From a checkpoint of a small transformer trained on Wikipedia: RMSNorm before each block.
Each number is 128 + 24 x the weight over the matrix's rms, rounded and kept within 0 to 255. Layers, rows and columns count from 0.

# layer 7 MLP gate, 512x192, rms 0.131, rows 371-381, columns 0-95
[[155 133 149 131 152 180 136 156 165 127  87 135 101 127 112 168 126 143 175 137 112 182 161 157 140 184 130  99 102 124 122 112 126 113  76 161 156  85 141  93 133 169 125 166 141  74 161 117 122 137 169 168 151 166 128 141 156 111 117 101 140  78 156  88 132 144 122 128 138 122 113 151 120 112 141 132 140 154 123 164 115 131 127 170  98 104 156  97 167 100 191 135 125 109 126 149]
 [157  94 155 119 128 111 152 128 130 148  76 126 125 154  95 126 118 105 155  80  89 158 127 133 154 121 168 135 161 129 128 159 165  90 141 175 165 150 149 134 136 107 124 130 135 133 165 157 124 119 159 131 126 116 149 125 175 122 170 129  82 108 143 139 115 125 155 137 107  87 122 102 128 114 152 128 123 159 132 124 143 168 133 113 143 149 116 126  70 143 148 126 107 178 141 163]
 [100 123 122  90  54  98 121 150 117 120 101  33 150 120 140 105 185  99 133 127 135 122 148 111 122 177 128  91 139 121 132  81 110  97  80 151 128 161 112 145 114 102 132 161  83 144 144 127 102  98 151 134 127 116  82 109  98 115 152 108 106  82  96 124 131 110 180  95 134 141 146 118 186 112 140 118 147 139 181 124 114 117 101 124 119  97 101 116 107 144 133 150 127  86 125 138]
 [143 111 150 137 116 106  74 132 145 136  96 176 109 130 150 149 131 151 136 106 154 123 132 133 144 153 134 100 137  94 119 130 126 125  85 168 124 148  81 108 130 127 154  72 147 137  89 125  95  97  86 152 129 153 142 160 107  92 181 150 115 109 112 133 120 162 108 110 132 172 152 119 140 148 110 150 111 137  77 133  92 143 136 134 113 115 112 115  94  99 125 118 144 119 161 133]
 [134 102 166 118 150 115  79 123  91  92 112 146 148 120 114 122 122 130 155 101 149 115 127  93 124 123 125  78 130 182 123 122 116 146 128  90 136 128  73 133 132 118 133  74 135 101 120 147 128  92  83 130  89  91 119 110 105 107 124  86 156 120 134 133 106 158 152  49 113 109 136 112 125 109 122 135 111 162  78 129 143 116 105 131 138 141 128 149  95 100 135 132 118  98  74  70]
 [149 131  93  89 173 138 140 152 145  94 114 108 178 122  93 147 153 147 162  71  94 141 133 108 136 152 144 141 137 126 158 134 109 157 163 105 138 132 102 120 114 133 113  77 158 142 142 148  61 131 127 122 183 106 130 116 142 114 118 100 117 121 124 164 101 130 178 157 174 126 147  98 146 139 139 167 112  93 189 121 134 129 134 159  85 117 146 139 147 103 112 112  88 144 106 151]
 [140 139 122  99 121 115 142 146  94 131 115 140 127 127 102 147 135 141 123 131 121 145 140  95 126 154 169 115 134 133 143  86  83  77 148 140 165 120 137 136 159  99 127 135 118  86 125  90 143 141 143 114 114 130 104 125 116 120  97 106 133 101 103 108 100  84 114 134 167 180 143 121 110 132 127  83 140 120 151 138 111 115 137 132 110 150 129 146 112 153 149 148 152 126 126  95]
 [139 131 102 150 136 131 151 145 141  97  94  84 131 131 157 132 137 179 126 137 168 117 128 112 123 118 118 151 119 128 126 115 143 168 177 157 142  85 107 126 103 120 158  99 161 158 125 144  81 116 120 110 116 113  96 146  63 138 149 149 161  80 139  87 131 107 143 146 147 138 107 147  92 142 119 105  94 127 102 100 150 166 157 118 138 106 150 133 148  84 142 169 124 121 110 123]
 [120  99 112 147 107 104 115 120 113 104 115 135 111  98 131  95 159 105 125 129 141 142 150 117 123 156 145 181 113  88 141 100 149 134 103 147 161 164  94  89 151 148 162 141 130 130 106  97 168 140 116 125 128 144 161 116  41 158 118 124 135  95 127 126 123 126 103 157 116 108  82 156 157 146 112 156 163 129 124 122 107 128 170 171 124 113 128 106 118 134 149 146 130 118 130 134]
 [153 148 122 121 122 170 103  74 124 143 118 107  80 135  92 124 103  81 104 112 131 122 170 118  93 132 116 115 158 146 117 113 130 112 117 146 186 135 125 140 173  81 145 145 144  95  81  98 116  73  91 171 142 111  95 106  88 163 114 145 105 159 139 110 131 134 179 175 110  88  89 140 125 170 172 163 147  83 111 101 161 135 115 158  72 150 114 144 165 124  87 136 122 122 115 139]
 [108 141 134 145 136 147 120 138 109 125 118 118 112  89 136 138 138 103 114 126 132  99 146 134 151 135 118 155 124 123 117 108  71 121 140 103  96 143 126 119 107 134 135 152 116  92 168 126  96 161 124 164  89 138 115 107 146 116  49 123 134 131 141 191 137 124  99 153 130 122  99 125 152 173 128 145 137 127 109 121 125 129 118 137 106 124 107 110 157 119 152 101 140 150 139 114]]
# layer 7 MLP up, 512x192, rms 0.133, rows 371-381, columns 0-95
[[124 122 141  91 109 158 128 143 187 114 134 124 134 164 173 122 118 145 160 143 136 102 121 129 140 108  98 149 114  98 115 115 147 122 134 190 118 112 128 165 129 136 111 100 173 135 145 122 128 110 112 116 148 116 159 153 169 103 187 125 141 166 123 111 142 101 169 176 143 133 129 140  63  99  96 131 160 136 116 183 126 103 152 128 150 140 138 171 137 140 106 134 176 136 135 135]
 [147 131 134 111 136 125 150 139  93 112 127 173 138 205  86 115 124 156 150  88  88 104 122 141  91 155 114 124 137 141 135 126 126 108 151 101 133  92 151 132 152 116 123 168 172 120  75 160  63 131 166 124 102 105  85 155 114 126 128 140 117 159 149 151 145  96 136 169 129 130 125 158 111 125 163 113 134 144 140 142 123 165 153  87 144 130 142 153 142 131 158 145 125 103  93 136]
 [134 126 166  98  95 132 117 132 131 110 153 135 158 146 159 110 134 126 177 183 124 129 155  65 140 126 108 107 107 109 144 147 116 128  85 167 147 152 149 167 113 113 106 150 129 116 124 119 103 118 117 158 138 140 134 130 119 142 140 114 126 100  88 113 169 111 106 123 137  83 147 140 116 115 121  84 118 162  79 149 105 129 107 148 105 110 149 156 102 147 138 114 142 121 131 151]
 [102 137  91 136 128 164 114 161 149 151  99 130 105 140 113  86 108 113 110 134 125 141 132 122 115 133 153 161 138  97 151 128 123 137 142 156 128 135 111 173 170 125 112 144 113 162 143  92 166 148 117 148 144 119 183 112 139 153 104  91 155 154 124 155 106 122 158 116  92 119 105  87 138 132 144 107  94 118 103 127 108 107 111 101  86 104  97 128 130 128 114  99 113 144 124 130]
 [159  90 111 118 109  94 124 150 106 120 111 112 127 113 126 132 122 127 166 187 132 124 139 107 136  96 162 138 120 119 128 110 133 133 174 153 167 147 119 144 128 139 133 118 133  64 148 135 156 160 137  97 116 137  98 113 116 108 130 111 117 127 118 105 158 134  95  98 150 174 138  99 122 146 145 127 124  93 158 152 118 113  77 132 100 104 139 126 167 118 129 148 152 125 128 148]
 [171 124 103 108 145 173 126 158 127 123 106 160 149 100  92 153 107 162 127 153 103  96 123 153 109 156  92 128 127 127 150 117  95 100 124 138 158 113 135 131 152  57 123 147 113  95 125 116 112 127 103 125 188 112 108 132 100 122 150 109 157 131 123 127  75 112 108 131 106 155 140  95 118 178 179 113 144 140 142 118 144  83 108 125  93 116 146  97 128 123 101  98 116 133  84 124]
 [151 149 113 140 139 124 152 108 102 153 119 144 168 108 132 108  93 109 109 118 141 139 107 126 114 151 120 121 123 135 137 130 158  79 122 139 138 137 143 145 148 125 133 124 186 171 125 186 157 153 155 147 151 112 108 148  87 120 153 115 168 100 113 149 129 133 104 104 129 143 167 131 125 112 127 125  97 165 166 111 125 147 133 133 122 142 102 128  90  97 122 179 114 145 128 114]
 [128 139 122 154 142 168  96 115 147 133 123  87 117 147 100 151 189 142 124 106 113 152 113 125 148 155 117 114 133 149 127 113  72 119 165 125  98 111 155 111 150 123 113 130  93 156 130 137 124 185 127  93 145 122 191 105 161 129 126 125 159 183 156 131 136 130 149 114 153 107 156 141 119 118 175 108 106 116 134 124 106 142  93 156 168 152 129 127 184 160 142 114 104 110 105 119]
 [122 113 184 156 146  89 137 131 143  99 149  77 139 143  69 113 189 122 143 127 108 132 116 135 124 136 141 123 153 115 147 147 125 121 116 136 127 101 113  97  99 159 131  86 123 134 114 109  91 118 131  94 143 156 152 146 178 102 169 135 114 117 122  75 170 111 122 139  85 150 115 212 133 163 114 156 110 132 159 173 143 148 104 130 120 152 146 116 120  82 132 136  96 117 103 106]
 [127  97 165  88 154 163 136 119 128 142 141 165 100 124 121 146 122 149 178 160 134 150  93 144 160 169 165 150 115 194 157 140 129 105 130 101 141 127 119 133 131  98 122 129 136 140 125  98 126 138 112 118 102 155 112 144 139 145  97 145  84 111 135 150 127 106 102 104 170 166 144 157  93 150 142 104 128  99 121 136 135 105  92 158 117 118  98 118 160 172 124 201 105  72 122 116]
 [112 126 160 137 129 178 107 126 110 146  99  94 127 124 115 109 146  94 136 120 137 117 184 120 107 174 128 162 105  91 124 113 110 112 161 126  93 122 119 100 145 113  91 112 113 135 142 105 170 119 166 146 147 159 140 113 111 134 102 121 143 117 194 167 137 118 144 104 147 110 109 112 117 117  95 130 115 131 136 146 137 163 147 153 121 109 114 140 134 129  76 135 144 139 174 145]]
# layer 7 MLP down (transposed), 512x192, rms 0.124, rows 371-381, columns 0-95
[[127 165  92  88  91 126 118 125 184 155 142 131 142 109 108 145 101 108 118 127 109 111 137 140 157 130  91 182  93 160 120  92 119 119 113 140  92 124  92 112  99 121  87 101  93 166 136 126 110 156 175 144 128  95  92 118 117 127 135 132 157 108 127 162 109  96 117  92 148 145 104 129 100 121 177 119 114 121 123 147 163 133 102 123 117 101 114 139 134  89  86 129  88 128 145  91]
 [100 128  94  98 127 113 127 132 125 152 161 138 150 131 131 105 143 168 125 116 131  82 104  92  90 114 167 144 146 178 139 111  84 128  99 131 113 130 106 111 129  64 133 171 104 141 113 171 123 159 137  91 124  85 130 101 123 147 119 118 112 109 178 148 174 124 128 149 142 114 158  99  87 143 151 122 167 125 174 152 170 129 157 138 142 135 137 124 165 139 113 129 121 136 142 125]
 [162 115 118 133 116 171 144 110 102 122 153 166 171 170 116 103 129 129 170 131  76 148 118 131 130 129 140 119 121 137 137 122 149 152 144 153 126 144 129 109 136 132 146  86  91 120 103 110 122 160 137 112 134 142 130  90 139 152  79 157 135 125 144  84 157 167 108 125 164 118  82 107 119 119 125  70 130 165 120 156 120 112 101 136 148 127 156 141 156 135  98 128 146  93 152 116]
 [146 136 159 137 121  75 111 165 139 146 157 150 167 112  81 181 149 121 134 162 140 150 106 103 139 114  95 101 170 135 118 110 140 120 157  75 118  97 115 125 148 104 157 122  97 171 121 117 100 106 121 156 155 139 160 127 168 103 109 130 138 123 119 118 134 153 157 141  93 116 135 143 124 107 123 108 134 156 138 102 166 153 108 106 131 135 148 108 109 158  93 170  81 124 150  92]
 [120 134 158 151 120  85 107 130 160 131 127 167 118 145  65 142 156 143 123 136 161 132 143 125 128 154  95 108 137 139 135 162 164 119 143 168 148 154 159 103 129 104 156 128 133 136 145  93 147 121  92 153 147 129 140 152 148  87 155 145 111 126 141 130 104 106 121 146 117 118 119 153 108 127 125 145 163 160  80 155 164 114 101 132 102 135 116 122 124 142 151  71 167 145 103 108]
 [137 163 105 113 142 143 120 157 113  71 190 141 142 131 151 121 145 128 118 138  86 158 158 150 119 116  91 102 139  90 115 145 158 136 200 146 127 138 129 116 115  99  84 160 141 121 163 134 138 114 125 145 102 132  82 115 147 181 102 165 133 110 158 129 141 135 135 111 168 121 163 131 123 130 165 133 151 132 150 146 152  95 138 167 107 172 162 104 148 132 137 150  88  93 126 109]
 [116 145 144 159  83 113 140 124 101 142  82 152 135  85 137 135 137 163 111 145 189 136 117 154  99 144 149 126 124 145 144 155 152 120 140 143 141 120  94 144 126 149 152  91  88 154 154 173 172  49 139 147 124 137 111 159 129 150 117 132  90 157 120 123 148  82 146 145  98 109 110 111 125 140 108 116 129 135 130 126 116 104 150 143 118 142 146  92 150 133 117  97 111 109 144 139]
 [116 141  90 143 129 171 123 143 108 109 149 140  95 152 133 113 107 120 144 153 154 113 124 143 145 152 145 164 148 128  88 145 173 128 147 104 171 107 122 130 156 150 149 117 109 129  96 133 157 149 124 197 107 130 161 101 121 133 114  89 115 116 100 105 135 124 126 156 133 149 137 137  69 145  87 164 116 111 134 103 150 104 173 165 118 161 140 116 143 129 133  70 124 188 164 106]
 [123 161 138 144  93 150 108 129 149 141 148 107 166 123 126 123 143 169 105 111 109 117  91 169 101 114 113 112 156 155 129 150 119  94 137 127  85 143 104  60  73 149 124  83 140 111  93 146 143 169 127 169 140  94 123 144  97 169 112 125 148 110 128 116 183 137  91 145 101 118 118 135 117 156  65 143 147 140 119  90  96 150 130 137 120 114 119 134 185 102 176 101 127 182 114 101]
 [140  87 145 151  76 115 153 146 111  98 162 143 112  84 160 127 119 104 140 122  85 156 110 123 147 195 148 109 141 144 149 151 104 142 167  93 132 121 165 157 136 150 135 127 114  73 118 129 168 103 121 163 123 135 117 114 133  60  74 158 118 136 122 129 100  93  95 153 137 159 157 161 122 107 100 117  95 158 122 119 158 129 132 138 110 122 149  94 156 123 142 154 139  87 149 124]
 [150 140 126 136 100 108 112 114 103  88 128 177 118 160 153  90  90 110 122 117 136 120 100 151 136 173 137 135 144 105 147 122 157 123  80 112 149 129 154 118 149 116 108 169 138 131 128 124 122 120 165 142 100 129 115 133 101 109 141 111 179  90  94 122  63 149 131 109 150 147  93 143 135 125 106  94 122 135 106 111 166 120 123 118 128 122  98 100  93 107 118 115 114 124 122 120]]